config.toml
num_hidden_layers = 15
hidden_size = 160
num_attention_heads = 5
num_key_value_heads = 5
head_dim = 32
intermediate_size = 640
vocab_size = 512
hidden_act = "tanh_gelu"
norm = "layernorm"
norm_place = "pre"
norm_eps = 1e-05
positions = "rope"
rope_theta = 500000.0
rope_fraction = 0.25
qk_norm = false
attn_scale = 0.177
bias = "none"
tie_word_embeddings = false
parallel_block = true
init = "normal"
init_std_qkv = 0.0324
init_std_o = 0.0
init_std_up = 0.0324
init_std_down = 0.0
optimizer = "muon_variant"
learning_rate = 0.00291
beta1 = 0.95
weight_decay = 0.067
lr_head = 0.00849
max_grad_norm = 2.0
warmup_steps = 200
schedule = "wsd"
decay_fraction = 0.768
decay_shape = "linear"
final_lr_fraction = 0.0
batch_tokens = 16384
max_seq_len = 128
doc_mask = false
train_tokens = 109100000
max_steps = 6659
dataset = "wikipedia_en"
Each number is 500 + 40 x the weight over its row's rms, rounded and kept within 0 to 999. Layers, rows and columns count from 0. Numbers have three digits each. The size before them is the row's rms in percent of the matrix's.

# up: layer 10 MLP up, 640x160, rms 0.133, rows 371-550, columns 32-63
# down: layer 10 MLP down (transposed), 640x160, rms 0.137, rows 371-550, columns 32-63
up371 097:457492496574505524523481527561460500464468488478431512526480538430494453562479460520471508493489
down371 099:458524494570510485521517474472588447489442476458504485563452499446473550389491542566547604520487
up372 098:627475550531513502483556503469481475424533534504521471497498490491487466525455464502527477543464
down372 097:519517497495487485460407526533543491480463473538542477469459484518536525501423507564463561532515
up373 096:448444519503509596473432551549551582514486461445433520517556520516516500463510541500532434579521
down373 109:537565442526468427526558491516445522503430583553543565545447448526495526434466499558556525452532
up374 095:522536537484527448549515510502455548475544470509411549497477498554525526464480499436611476503476
down374 099:513499416522489510483531497527512505517448445487486430484499508513536514496538552450502534471475
up375 102:482497531474488460482587462522523491590530499465438513467442493536528559510511453505512532465594
down375 100:560407476456512446531525507440517539511510517547527492549509540575570435501486475488543461523447
up376 104:535534525483488490416491426511456447581506470487518515509518508510518501492468466443470513525526
down376 107:528520516512512504510453406440539556461506520435475468521586518575531513503475553464503454534465
up377 093:483534447527426426518544530514452508475495479544477440473469562538496503531458512524573608507500
down377 110:480473502411455377544469535490498522498591440522510534499484467513450518554532472539508479556456
up378 094:454516493476501446461531523542505544487410494521526535451501493508464524520479471518487427452456
down378 094:448482535428474487515464530565586500542483439459465516504474477491407556529494439501485520488455
up379 102:567463447507448569467542490571572536560505478494579426382455507565494546521547456422428536480486
down379 111:524544493462538471520481479536505443459482509506508460565473446495465503482432502502484501497525
up380 099:508425468496524532478450492582444445501469437435575528494548500485584504484505445537538534545456
down380 101:508520475527542465511507486527487487504465455408565593491513422503504388473518527475480486562501
up381 103:577530396511554513471471503531574516476479496538473616465530488528497554532501554520566467466537
down381 107:524497527485495506368566487490554488533524481512578513512527497522433508543494513440480572474529
up382 100:507560510510558472479548436478484434543469545414432519495536450426483510475521466498495425498513
down382 103:473486529532482477574463540513491507527490459488437487530486519486524422483427493472490542504516
up383 100:588448524492503486497603495557476472528542526498478527410546518517493487482394517551485518536511
down383 092:475427521513504495511514571503459428493486502472482440531538504437524519541499483507533459519443
up384 096:450435521495524486569501512555477529570420480460505462455486445516470533515442448507517447446522
down384 088:519510473454508485516504499477458471477514507518549531514503448503543505525466496476512490585508
up385 101:540533523506492468473516521531536478464518443534513516485505507542569528567496505477567514593452
down385 106:468465530507458528571512563499399495482486515473480482538530520490478422465470468470514427493518
up386 102:485494532497557439543532511559515541525469493502529490519535483518525422505568473497491480450529
down386 108:524500498473532559427474478522475478490456459566573481451511466460497477465476462508494567432532
up387 098:541566488464547477533522558570538578498493496477450442479453541535513518475411500537522511492528
down387 107:529587490437585512451479521467433579524453507474501486505495523472520474495533499496455512401525
up388 107:572510439485545526522471507552435545480503445502522503452495526467544458477499456548494501487471
down388 103:527472483561580464464511500443474481548524538480433416480533538509578483536537472442451489533513
up389 097:590550515495537477538483545602480497494521568528517422467465508603499454549453498538521536511485
down389 090:494443476495454518487516505485455609494511489463528438562533505476430489582531496535528529550503
up390 092:484559494587520542541476480501517501488488509463450511496439486480525473437508457527556559470590
down390 091:505567604472464488510515477471534497510497484563494493465431409502481497496476571545505493526616
up391 094:485541511421537470543561438473518514483456485462490532515491547483522492543474606545477635472587
down391 092:526461504441544530503529498492477481487488486518494534497457525431501507492548521470488549430432
up392 100:542524492496469468501552481533515529448471460456532453448571531471529498530446507491505517470496
down392 126:504516520431471452539491544485461450508520578533481519543448463485444461492568455557505498497555
up393 104:435532459462565482527416507466542455489445525440483500485503439555483550442478514458578559538470
down393 108:494481489473459483511594522567504491459505482509502607510516499467517469549519525472471439526538
up394 103:522473495500495533488508456572497534500490492534504435468461523477486468575538551476509458551519
down394 097:537433516564530445536518539524530418458513450466518503543477386497494485533473509545448520517605
up395 102:534479498484483503530459486548506406514420517503439511494517496533514432487513422468492572465563
down395 105:494559599518475481468486566503457537479470512501459435458489453543510497498522521507492457446447
up396 103:514576449524514503528460506475494516469572520519506447488475486532493491508510573535578540507486
down396 108:491493491535522476433479496542465406491465448573531479545446531500513457499573542547409500514450
up397 105:473443508537500530511453420550501504497547519494537529505541493492536511509490522498531524523476
down397 106:447429448499499532501508511505526511550498497476455528520580413503469448533507491560510413494509
up398 103:453507514512605505508455526473468469481520441465531537564575466509529524543447451400447529526548
down398 106:484505488513517484425494489541500505496483597508559486494530582495513506513560464526541585600456
up399 103:455494485552455506503438522466476498494494538404458521460441427511517490474513486568540548503499
down399 094:521498423578525551454476576532452472529512459474484594494509407440479448458480515553515548547490
up400 100:530537465485518471494515488510487475518504518427525437466500430467522553526540468502534478493462
down400 081:503550481496522532464546515512504458492511503556559445421434538503562586501517458544477490520503
up401 101:510504517486415527488511409480465445455551492457480516500488537515476520491450464459404482518558
down401 095:575594360538465552464471459584521504485490533481507400515512398535553453493520465546460487419539
up402 092:559463521432488500463479510508504463534519495587456435499419538484534491473525478513465495520523
down402 092:481474526506542453546476506502540524425425435465513566484587483530508533523502485502508508532510
up403 102:509476494508494428476532537535497438462471507515538552541410481501464497489475540552430475534546
down403 103:454467489531557521425525488460501531507482512464491480467484532471518512487555531452555515498531
up404 095:523481445512558513485479479563491445468500510558456553454463495457540472559521521480516532495520
down404 107:474522563468530525554498458507439502568439545484558525474503522554469470488523429476505428523521
up405 094:466510537532488549456511449514484474518485484456423529514413452491452456499530545496500506525527
down405 109:440532495489519451477507549530566472487530470512521515538484520537465566475511448520560452480465
up406 104:507545534494463498469468465529474551520505497553476552448514489455543478536477491494501485494527
down406 100:458484496502515457507554476475478493488485539508490431508517569516466415484545492477467509477630
up407 101:429500476492486520456551555497385525459531520477465557550539412487573424513560514545444506505521
down407 099:566389578529513474407496482456527542490447494425488573518569504490514498496445485435524492465504
up408 102:525452513437554564466540491497430543398500503526493576424469508478578417491449438504563444503540
down408 107:497482483484531537538532526494529574544516529507480488453504511468468445448485482504476508485488
up409 093:465562525456484482462488455478481480461557471443486555496509486528458557526469486515541453476419
down409 103:478468496509531530496531497497498457581580553475545546444514493488486499490520481513481420459551
up410 099:490455505457460533511486526494502540558476445519462481415442530473553466478486529445447476509505
down410 107:493493582510561501506433512517464464512523554404527478516509472526519414489421503507489533510493
up411 102:471479458560518576465438472505545480487390493447467487516466512574488485495480552523409486434525
down411 104:458544433414539476433457492495497417564511481485464502490467443509484451515511490556545499480520
up412 103:456472557440555449559556484543488505471504500436518582519538583483451496554484507450554447564509
down412 104:524476507485515517501453514419536517501501505469446498498487475555544493428531469510468432540505
up413 104:569486517422514508482521468467483514597491469567464467535552494486521505553477482643522460506531
down413 092:549457508554535521501490477543560486450485519484527534508473551410449454494485537509471484517503
up414 105:507558531509519472400484533543508477591476468494525520527496493618489473537446490515479474543468
down414 103:557430471468465530532467543541551534563467483461489554447533475526469515490473545496447506470528
up415 106:432463515487562481436494506566508491535443521508510466470446473491436429461471457551507469534509
down415 100:512557487543518480499482554509489417488498472531457466489398490491480541524529471518493525452498
up416 099:497503522507494479492533472512493461453547560563499467523531524506501476496504523491486500558553
down416 093:517567538497541489533543460559523526486505423530456478574561515486453519525520549523444550484517
up417 100:531549540535526519469505447476390491510521526478548511511491503510529538500504489430434564514573
down417 102:466536444516520459476471573465522449436478475562475449443555458482466525552529531518471510535512
up418 110:500455512480536553395438513531470503479568484560473529556486455485525504529530498578485507496560
down418 107:487490515464430450513512453476517461562544516493523548441520450512527512508453424447511509605543
up419 096:508463497492486471469518589464469537528502414540476526484524448542549445506468436521454448456517
down419 092:499506443540500555479502500492523478535564500588440533447490532486519508471427473474492447521513
up420 101:450481489497550465546478494510473527450531560499548530499490504492573534466507513521483508484533
down420 096:576476508490492499488402466476524532500500452530519511436500519512522513479505528478507467390513
up421 102:485496451426559513473430570507518487535526412470530459540414565490524510543446506433498459519458
down421 105:443470492518516503518497534515514557513566454506497592450444487540543480571476489448529508510553
up422 102:478476452485559473490513445544443453503489527494504492550453472505484482522556481482423534523469
down422 105:565550487523473512619430530466534552538531519526499515476553482484491470522485562427475505454570
up423 100:514519583489502494530510588523474457460489494432557586399542532497573443525486465529477473432535
down423 089:457497507451520526516442466473516588421492476505500505546475572607503550467502464472485481528496
up424 098:525543476503483446499456484478549525525523488436485517522498488491514433557520517456521494500468
down424 089:518440419428572506393442476473488532488486485459452504497511533483502496558570530489490526551506
up425 109:463474497572499478456465493594429536487444481444504506556549493494532437551556460518477487512517
down425 099:520542546525453539504537488519554548460565481506563442501539487512573507471521548475482468535520
up426 100:524457518492521527519456526565497466498559532466456487526631552544460565471472452487576513538508
down426 094:524436471480486478509486481438496522438454454471492485517490528375444482564515551437480526473528
up427 093:440477554547504525496523546520534502503499590494475487452476463533542507531532462535440493529451
down427 084:450504487503565545538502539508512575497540480483475526546566480480534506499515496500477472549545
up428 103:506569510468541462562450525592455474554437471436504509510500460516590518510530446447516507491536
down428 103:489450400494480480499545562582483444486503443477552487443555516476525517519469475488564463508474
up429 097:553516496459507400539513513532525529479474530399470499556493437472480504508415472496472506450507
down429 094:466527544562523463527482513470510543483546485466444479450508484452523467453411507475527532410566
up430 095:485507567463469488514482483493553512532462532406405499581477470443483514494470537504483501476496
down430 092:435400499510516543466543489473523514510487570502515530534513553482476534528591533434528494490494
up431 113:583629526479572520487478433475520522467541445528463515500512544516492509477484501497498593485491
down431 106:528550564518559476460549469493484571544444509470413461446474459494484515528481433532533523525545
up432 104:532444532503521453508538463548535513490465521461445511478533480521465531494506528526515491548512
down432 097:450462509503547489520525491479589479482518462522496449543495544445478468454465505441554603452514
up433 102:479556465478544537514474574595565465498478487469485491532500500422513558503477538572492514502521
down433 100:497524458511525478463488533472594472506533490536517504530574507554512528467516471481504497476529
up434 103:560551505546524521494529451450477503544518573508543521507490505553567493508521537474435497468466
down434 100:499452462526556532430586463456499430517502483509514529470467469504483555488485495438518489434495
up435 100:526514578502479470436491450472557522534516488473491492603456420448478543539442527464535496539496
down435 103:475483416475553549512479499495474499512433482450551463468509437564541604486480512487512534513569
up436 101:509379491497483384482472492602512533557477539469441533507501491463465492522501421480544513554492
down436 100:550506403505470432540486470505514587578446501501497510495505480510522512511496479494490439468477
up437 104:512509574516510451535537472583468556514471446463488419430533488515518558577496468554439496489483
down437 098:490486578429519439604466539448491519457499476437506421474441527444540510478501511575508452461529
up438 097:483443511420519522468533506517473473453426518498477468493581449407576421459459518501540488508520
down438 087:496615592480507484485555545437499593539502528474520520507490551501461503541549529499527530479517
up439 100:505500455549494488403493478555489578507481466505476547570450544472513475473389502520532479489536
down439 096:569544475418402449493480478536500511501579499486522454502443459519450501468411561483550524519476
up440 104:502522505457557548479446455480442445546558508501496501470514476466505446571484547510490485524601
down440 101:523522575429519514520485517495486548501490486382508551461493584507515465513483496558467461479514
up441 104:571441570578472499435475512479481510432499479545440459436531458524505459553550519526422505503526
down441 105:463489520488530515487498546574542519501442493476460409458498467490508505432536510541408492412518
up442 090:412530498529467520494514471376500453606472496452482500469481469526474546581534463470526537509495
down442 090:547407521466515439472469541512473494473453451537535455516515550487482449460477566444428545524528
up443 101:479489488413533454488441548518548502450581460512558562543460536488529528490501501493475547494596
down443 094:488493445519497452534524564500503508589514538482544555479524541489522480524468506456509521440461
up444 091:540486480468508448462516512550500527483514458469475497551514523493572461517519485507489553504562
down444 101:465456456507499487521519541505495510511518561496459514517530469455512544509532473463460559426453
up445 100:561527499508410540517475512524541509462496470437470516444460483546465540482535422511554446483438
down445 101:521473497563524455490582511537530487508540524517473532516435504571534496451514543468518470524452
up446 099:485496539614467521524505461552500476437591521514515450468472427504486483499491497461531515514548
down446 123:546479467505523489455564475527534530487525569508528474427554478415433502444541564454548486475448
up447 095:521495458540507485533499504531586427429531563460565460471552480480532464487530495466522510470490
down447 095:461432529549511536564535450486539524565538429455537493470505566491452483449481540492478501588444
up448 102:472515478511501597520496556454463456476433515485450478492426503570440497527493539490506498517573
down448 091:511568461479510558542458480532505520477436468461485548483538526553495565491481499496595485542530
up449 100:532476559549425521509437546475426451411478468425500485552536629486571508507512460526469492493494
down449 108:474443516466506479487538518536464479529474457553500522501497446550539476521551494547523517530485
up450 099:479550496487551549471514483459504484502466501504514496575419516433577515570453429519530557521468
down450 106:546532445478443553499512538458506561468471482523489430526530539449459471562495489487506472482498
up451 107:477511502530516490534485489530508496512566562428566507462533480490503456557468449427478535436545
down451 123:483454523525514573535464482531541486497478531482517492425560476527465454438509501479405461442586
up452 095:503526458462503513424534469478539523550534609427536468523485496531545537527536534488516455569547
down452 084:500566450486496463453495487517460585547537456518525530460464458534499565505525489437446487548417
up453 098:619542474521431506573527485530482541554525485552496535427510514524431503505473533553493517495528
down453 089:545438506462550475401515476467522528496492532481524549502527497507470442529479439490482509489455
up454 104:510488442534501439447494542528526501517497487482488452514466480526535478519467512499544505545511
down454 111:475508484490576473542437470489550469524498503501548499543467542589464534438472522428521459454516
up455 098:519546506487525473544461520496475465615570504550468551432528504477539545479426435479489460460491
down455 089:479504472519461529547518528574523503512563516491505540471529484455435540488557447471474525511451
up456 102:456513482503542444418466492556452499501458494465498505464532545470435528538447495481608557488575
down456 093:546426461511512506527488501538559482573491494559445379474463537576495513542512525528459503410483
up457 101:616474523507490559504476461560471475501480515512513461516506531471561518500442439480517520484471
down457 111:469473428524457481476534465513567536561475513470485500533492509524511510520543538496452519452463
up458 095:534557515501442520561431470550528459469548408474547584436481406551446518464516519450476531509552
down458 099:583580508443483546434556542488526516491476487418496526533501465433532509559453495458448526475503
up459 100:478478531482517455459495486432523531506522556526476474531499430537509475525458494510539425536605
down459 096:477495521457505525422498481497521513553447528556548520478597528492511456519469533521494418461448
up460 098:501562483487479498474466464557484500501521523483518473481517513517553545483483536487530513477488
down460 103:541458499497553536476499533567524480511500542436538547512504412542493496429542461503508463491568
up461 107:455483518490520516516484545563517545454527541521478491522477564507475586507401457433427500492529
down461 098:479472467557519465416506466463458552536479533531559478452487480514489587446430564447493484488472
up462 102:461461503452517456474517482468469522457534479453421502469447465454525519425537470569443490493538
down462 114:495461493456507525523509513417518545511485455541450498454437552452576561532542529462511458460521
up463 100:494508493619438561584494568489543523465498441487499438481563449528409633546524480494524582460492
down463 104:442468539546530523511503564496525487475520430488474525450591518490489596468501499495446509570497
up464 101:540517482540522536522493496485519559510416486441452489495508494516432523472424499512466447478526
down464 085:504522441518506504451465526453568490428501570511508466519491527532522531433476503510493520521543
up465 100:521507500428549472587492476541490450458502540418470543575527457512450497464484528496583419543523
down465 094:503536494456549480452451538426539523614509449521510513453556536505467498478530516439483492529526
up466 101:533457486479510480495546452542492537494542473558502474529469493575539516604580502571454448460562
down466 095:496488565547411558469472493512488488479548538509517512494484446513489440494444556471474499468472
up467 099:495479525524483485492530519542496447553597514560543474548457507477578562507495466495505529448523
down467 091:459477491477431502506531491546430543489456564525519484473458491456548535508455524473452454471447
up468 094:508480522528521447452555482486547425467561514525540518502471467568533477499532508514561438492475
down468 102:493479501537479483467546499538460575537536435457541486460579513549484533478470505480492498506523
up469 100:516518499462559534528522460535479496452534511481438531478525535565467459526465467495509482515511
down469 105:457442591530475535490524524545512480478512422561590526458464460578488529560461511417512516530403
up470 098:490508608471476527512419571427594496562556443532528485500379485450527576527463505531498472496568
down470 103:489499546568522513498520418459466489571485456525461507554474490469430505487546482471523540530573
up471 096:535490504496532500500454556463448552539433481486453536406462579459443523453544488531492529471507
down471 096:601484547551504531532549453548489474591536533473576545570415465514510514563523508498513558505404
up472 106:515438466495467531495550446515543550525449546549457494555518455547497467538496533452477503554492
down472 092:599467549563484487515625530523582461516506589501544412511565446460432537521498504550511523485500
up473 100:519492476462464521508492477465483503453587510484528501482466449522540466502524497555494470534459
down473 106:525495422550459507543550533558512508509507519473537501461515495524522432590513496502507429455513
up474 102:506453487574525507522423446483524473476469535520490509474472515464454569538540482458454480527487
down474 106:506473515511525532530537541522545440449459518496429499545553510468446460527481509513444497444488
up475 097:466491563451526528442461516519537560504495521449497497507514534525492470496509451495513554470521
down475 091:511535487511570501434467414505526521522442552504521571467474533477469491477493443481386575553509
up476 106:509494496497497528528462486497552510515516542498545485408482404521494503469435567488506495511536
down476 096:474482488390616529511524429508541511542518550529563425478498505491534552513520517560491541511494
up477 105:522472494482517499551556515610468492472519526493479523489515480546476519557512463540439495485467
down477 110:446490571417527501490480467540501458504524490498504485539574434479520557560480506400482492483514
up478 095:454431450449427497503490478456512481533516527569457474498445588560485564513470452524403483539468
down478 102:557483518527497541407535514512501485529577512464529476503525470507421500438460544458572382446511
up479 097:498553427526504508418424536509479531499427496505417477431470503527526524488499474504560507550519
down479 102:472519540509389535586453505438521419534470502525518498431562481476491458509476469515487599506432
up480 096:506508446527521488473491471479535464397564475474472506596475473553601472423531453478488453511488
down480 102:449465484546493468429520574498498488504484531494481563428488508448493567479486497537546493482531
up481 100:467520455516464530532510460503489557473533503427553522485435541463487543566474489531437523534570
down481 088:510521499525511554441510499463434476524420448545603512539497575410392545485516438422508544532482
up482 102:480513498520505497487519454479480483487480456526500490503520483528400511474490470520654426489514
down482 101:507564538460499548539494568516541586549558547478525502546517520492470532555527527455560494516449
up483 098:490505534472540471491433502553535502492501466551455565501525524539496613515469481514552510501561
down483 110:506484477513541451458510431517474495487498557492558525484518504423456517446455432495436521466524
up484 093:504440537475537479527528504459474497523446549452459531517441575474510486473513448443549488532495
down484 098:480486528470519533487448494525519539535459429433481459447488464542485524504466566520481457483486
up485 104:494500494589499507471469519523445491460527508516488466458461477495527559418506539555463487467475
down485 080:461529514509444473489569462422465565533494476498486440551498512545462449564547538437504536527450
up486 094:452516496526522471553560451537470428533498446502511479497548392570460492504535532506554531544487
down486 093:537488474480496482414502605401457507513519504492495421561467520476455535538486441520528524469555
up487 101:433449458457508519484430536507484571468519524495538471521494468517497498573472477494523520464533
down487 093:496523492497465442535499497495465504525460501456515457525495505500525496486450511485528449496476
up488 104:492510541494541535504557447499446521480501508486559565420538502474458481586533542477486527533489
down488 101:477433516529453520538521577422511489564454502519506489574520471493518508537485475502515549449414
up489 098:530467484513472551561460494500443453483536397525504495500545538501486486538495555502455477514502
down489 095:427523481456498432557486541477504568508549581565535504520489421536491537425504484508555470457524
up490 093:525491416586501505495552598545516445443469534478538545477523442536452499492453487461497486461472
down490 094:515510510437421452527481455478531562525505440455517520599497588547489493497503371523481477500482
up491 104:489431455474504548561443487529493499476619469516519428522474522519490531501533546568470520513503
down491 099:503512479479516555498496561562484428505517553609456444531514454473479488492487477476538513525467
up492 101:503478531510554511408501477525450452502475523486535420525463447580496506462487560567536470554485
down492 089:518494446517427525553462486501539456549485436467548518473461483441537548547465513476547504434474
up493 106:472484503452578486478508521527461481482530532424424478506492474530509449566538446556467574504494
down493 093:509482570537517559477470527513548514531496521481519572443424470434556537539506485488468508452466
up494 106:514519455461514506506471489535474460558499542538436480467516561552531507536435538526496562545451
down494 098:474573481533527546438526479496409493492534494515410547523587530558553571533481500480505506503511
up495 098:570450586454505514457518482603561468535546551484578505504473563416470535476523480487452527526526
down495 091:448492511525490510488480551487472495489547481446503479487519534487556538528539442438438440550555
up496 106:556466473512482491411421483460482507536495484455457490549568451472518538513514519543501469484566
down496 105:480502463423463517535453571466570510519525517515498509447543426577478532427481519465488479509502
up497 099:504516440566498531513584445495474495510514425472458495484497487484525486516504457513506542523511
down497 093:482486449438491539477517507568475486541510563515523514574506470496551496446537505518491417558510
up498 104:552456491554567490525514426549488514520551427458504538492493512526469517517509461544558513470413
down498 102:502497466495529494493510518532550486530553422494511489500484562430529568564508510460474506476467
up499 089:447463531494480522485468520522565491484498501521465486558543554508492459506533477439546544460540
down499 107:459530476538506537439493529490470539494568498530514481471479506465501581549507536491510468579499
up500 096:480426439514462490457537509475503573489448509463522590474455467472563452539427481514547522551462
down500 105:458485449529475505478489523481463549446519501483503529491522533456571518550477535534539417479531
up501 102:467528499557494499517450495468526512475541471434480525532515458512562513548550461502498519504530
down501 118:502533507510479483516474526513522516487508479548528516545507526534433458521540493585470464468534
up502 098:542496462558494450451515565478457485439545446505473519500560476509467523567386473565462466547533
down502 111:515493574529477474571463550489507483553552427546551495534506484488480521524477457501529483508530
up503 098:537504540518527540529509497506453516457457528541419507579486474474439448510476509519515506585491
down503 111:475455426453471505518581451419506485517502469466467516529451478445516506465582448495498519513492
up504 104:485422571483431504479524449538510508447448516436483431563506477490415591541532422491501477553483
down504 106:477503463485506587417533443476553459481530518483446493576581505502499535564519488527543487488490
up505 106:542491480422545611445449515455495551489462459482417530525576428529512551479589478464549542449529
down505 103:526471507485485528449430456472535560468482459475516507511549565472515509460554543459501483474492
up506 102:521572533581494473496557499527538472502542544527507470441500496552510497534466539515500477532523
down506 110:527509466567523537529480526489484501551528491456540516522511491513464548441502517503541484453487
up507 099:480467518555411513492494450439495502545506485432512473471504467569439520566525502411552464498462
down507 106:514530492487393564517526551486501570497554477579476496518504512478454522440538499518532522394428
up508 095:544483524521502559538471479511496520535515563503493452496568530503498499460536555519516567556499
down508 091:471468486495507503462484412415444490507489482445501542525522455455394555468522513514445522469516
up509 099:532487507510535551516501476499483378462505506387473537438466450515490574544509516425469527539569
down509 105:534494433479509585525490511468545515472522446503559365491517436518519542532515460485549455458548
up510 097:518542518528489508530487562496495467496516512398479429474537523476484477489533501506540472510500
down510 124:578502499480479503478509511493550502541508445475551475520495500464512527511524526399529465476469
up511 093:479501546535491454508516483515546460455514564514530464500475476539631496547456509526448502545533
down511 104:523559447464473537432457518501560529540505485551529517543502483437521546420517491482459469475520
up512 100:450495474487570442459511463600500513532471449496460499495544440413594472510469454464472502455535
down512 102:423500506438514476457474517473535480554501517525521519458543525506600503505544592469510437507470
up513 108:413469486524466542559528478547442387499502492495509422510466549494541540586470519541481512583601
down513 097:465542452544388503461465400496541503479487496485418479556544488549545563507510529494532490444560
up514 095:486527578498470494467533514543560507549517538494504401491475444489469516458530506476461524520575
down514 090:474493470445518547560537519577480497471507528523428578476507420502514541491455488479523509473466
up515 094:425485526495519497432481483553487524433494466488509499567481492506499414490434545543518572552475
down515 092:506511548525544545518488572516545465576436500548545502461484526484511471523376583479462557476553
up516 102:469414476431460477459532567521492535434547500480529455597469495550440492539527444415536451590458
down516 099:454508524526576507520476480493526553526492505508448493479585468510488572493506427492500535447528
up517 102:559442476509532518458481495558416444527561471489559492530408404453520438510487544443538529472500
down517 102:554480448503500512412543435491477529469587500538494448555452530588480460509447527494537558520431
up518 107:531549493447527571566548455469555511438440531494510456456517490590509532511523434507454507460534
down518 096:480463501486471456580532559509483471513519494484525466497437482469515478464513480457545610556511
up519 107:569515503510509538591497469504505463519476522482441570532515443517512487489435498543496501510560
down519 103:534512469482512402506526432479516516495500510509477515448472525415444555472527549439561487537522
up520 108:473492552517429479512498459576539592531537503486395497524501490534495489546509490489415464486491
down520 108:495502421526470523456466519481581523480565516479534482570486505544575487509476512481438503495548
up521 098:573517486541443514522489508606469455453461526426474457462529469517510482536499475491490477510515
down521 092:509477457530538414484496521505480497494553548550499527551498520448526532457525541462463556497440
up522 099:462506540522472471474467490568476476542531538475436488473429419480559449578492501449546575470515
down522 111:475505501499478511477469528456511478487453518487493538526514547494461544420494550518493511476460
up523 101:505454466608527515500487495456511478445466442416586486506527517517457501506516426482528433536499
down523 092:513394441482437449450437527537503464541540491496558584444548415480483492443485506540486482499537
up524 099:463497491493527494498602484466584537464522505450449438434493437520509497498500543526523552528513
down524 104:532518508487573496470483463512479494506474499468431503474465521472486558456544522490455556434511
up525 099:554472539447521439490510520545486568542506556526491486535505533434509456545475491507548514555495
down525 108:407475532468508548461488516504578515485524480538495519433463532550527527521447480523537492514480
up526 100:444487477410482523480450453497506518442460542449562482438464476558544506509499512431509462481534
down526 096:484536418508503503522503543472542502512490483501565484478430591504485535555483503468472520513471
up527 105:537504488527538526463549535455508458408445527489459545424521528519517410516432489509450484460475
down527 122:496481589468533474496495484477492501485483548541483535513478472607535511505527499481527419542436
up528 094:417490551538490541508566518570540473524508493479437507582485493485481472516525505502502481495539
down528 104:559540576533523451491459527462494519558514519498441492506494490477456447444552468522494533536458
up529 093:538556522523472515498470495504403505577515555443455500477487470542537483582520469553458486543515
down529 094:499450461507477518572565495507420480488524547506545513506552490466492493543446515492545571492437
up530 096:516468470450499535511466545478539534566522428437503435548497445480579491547496447492457464484529
down530 099:499487467462524456474514475451468494506492434506534593545460474483532449504442525528479454491482
up531 096:577458507450493492452488481480508520489424520475570501436440502554445486499523493490510477481519
down531 080:510554482486487474570560533530507473494550491490515478495484536449513551483508473577495500441489
up532 101:465577514534457515522494510532525496488496475472479485535556526436564510529491495452460506549573
down532 090:579508506485481454510553462476462553534535536453410511432492529533504460470506546493478498458473
up533 095:464496445416558475485498518552459480492558425410497512525512450483494449510475507443506496500565
down533 100:522486549487532515455488579619429502541528400488555471450462437481483459483530566505485491494483
up534 100:486449561494448404487530504533486555506546478548482483417503505413470504523471488571524413524517
down534 097:489541478477460432537541476502464469474503508514442549513485531493527451524448508548448397522452
up535 097:448601567504481461509420503487558522494522464553488511536459490529517496518508500537572534440510
down535 094:556481500461511556526456515480558432563503543477537525417499458539437529491504527517489453567470
up536 098:515542515469518471556588531422493508438518490506367410522468585539499469548525489511498530512499
down536 101:480485482520465478520429503546496545483550504490541466516465467452462463471443499451529514504518
up537 093:483540437565481541523393559486507448438469465435495508451540480483434522426440539447459502479531
down537 096:504498458455546454488497453517553537544543589564492476545452499494519573575465523535540489513448
up538 101:464515478547508466474559568466501430438445513515460537594461524472476494559486532501494492509539
down538 098:479444490489490492492501521519494523514553508525605517487471461404482436460444550545440546541500
up539 102:470554517553488571511525496539435523428480536509488492470467528504509475533460441492471538449516
down539 092:458462519529551496458511466513516500496489445464516423440483507482515514424520467489493482504490
up540 099:485471530489561464480524522592485461449537531519529497557459516519482543493456457562491543387446
down540 100:455510433430461470534570543462495553487488480524503521536496477454504452496508542492513518514528
up541 095:448490451434516489492566535511554446481480573612520431416524501509523500485500538564523476507520
down541 104:524480505531397541491469556456482514504509472504494514393586483510560504538515487459510501505481
up542 102:514524519562493530511441522522567510477439564465474447463533490531554554460533486523487507479525
down542 095:464469456464476535477474477486508511507455488497486430466522496550564527475451487497528477457444
up543 110:493555450502515509527499445562483467489508478478518505491585518512491542487525512500518542496515
down543 113:497481510446564520484490531477509488408554552469481515589520465572498449607457490441523453530518
up544 097:531523553493508577458476562556506494593484503462418458477476504570482519525499535430418535435573
down544 093:531514406486506498460571486566501541540486536535562492537545389461513512467453453499450581450521
up545 094:507482605512537541507448545475526479515448481473496561486498420530524493519474513565563507489489
down545 104:505599486518477490469572513481574470524559500600489399520505561437525477447486478509435515488549
up546 096:471459447525490456529520444511510504499548579517455491472512475502536509537476529420463515499492
down546 090:457496534511507470485559611527432550497548474519525487565489482448450517485471509544473514523480
up547 099:532510487524429532505529464577487524406549469469543437474486457551551566494502553479415470551520
down547 110:477499494471529466499517479479537435521499449518530524473465511457533522403542608497588498523430
up548 098:512534504508513488457424528513471534490538462540529515471486543522487545556566514529529490510455
down548 094:512474534541486475516507536533533461510399503521479542477499367488447527574515493509520482436447
up549 100:518468515477498459479429490462502466472449588434515527447475485529493456503480439507463486459549
down549 110:441473564464597505512500466483480475539438503571490453498470454515563494519468463540469509532525
up550 096:525473469489570532495482499492479448479515474506475479518562478461448539500521480502466525424485
down550 088:499517453574501493532469421492524495487647528517492523438388436487506525478507532518427494487504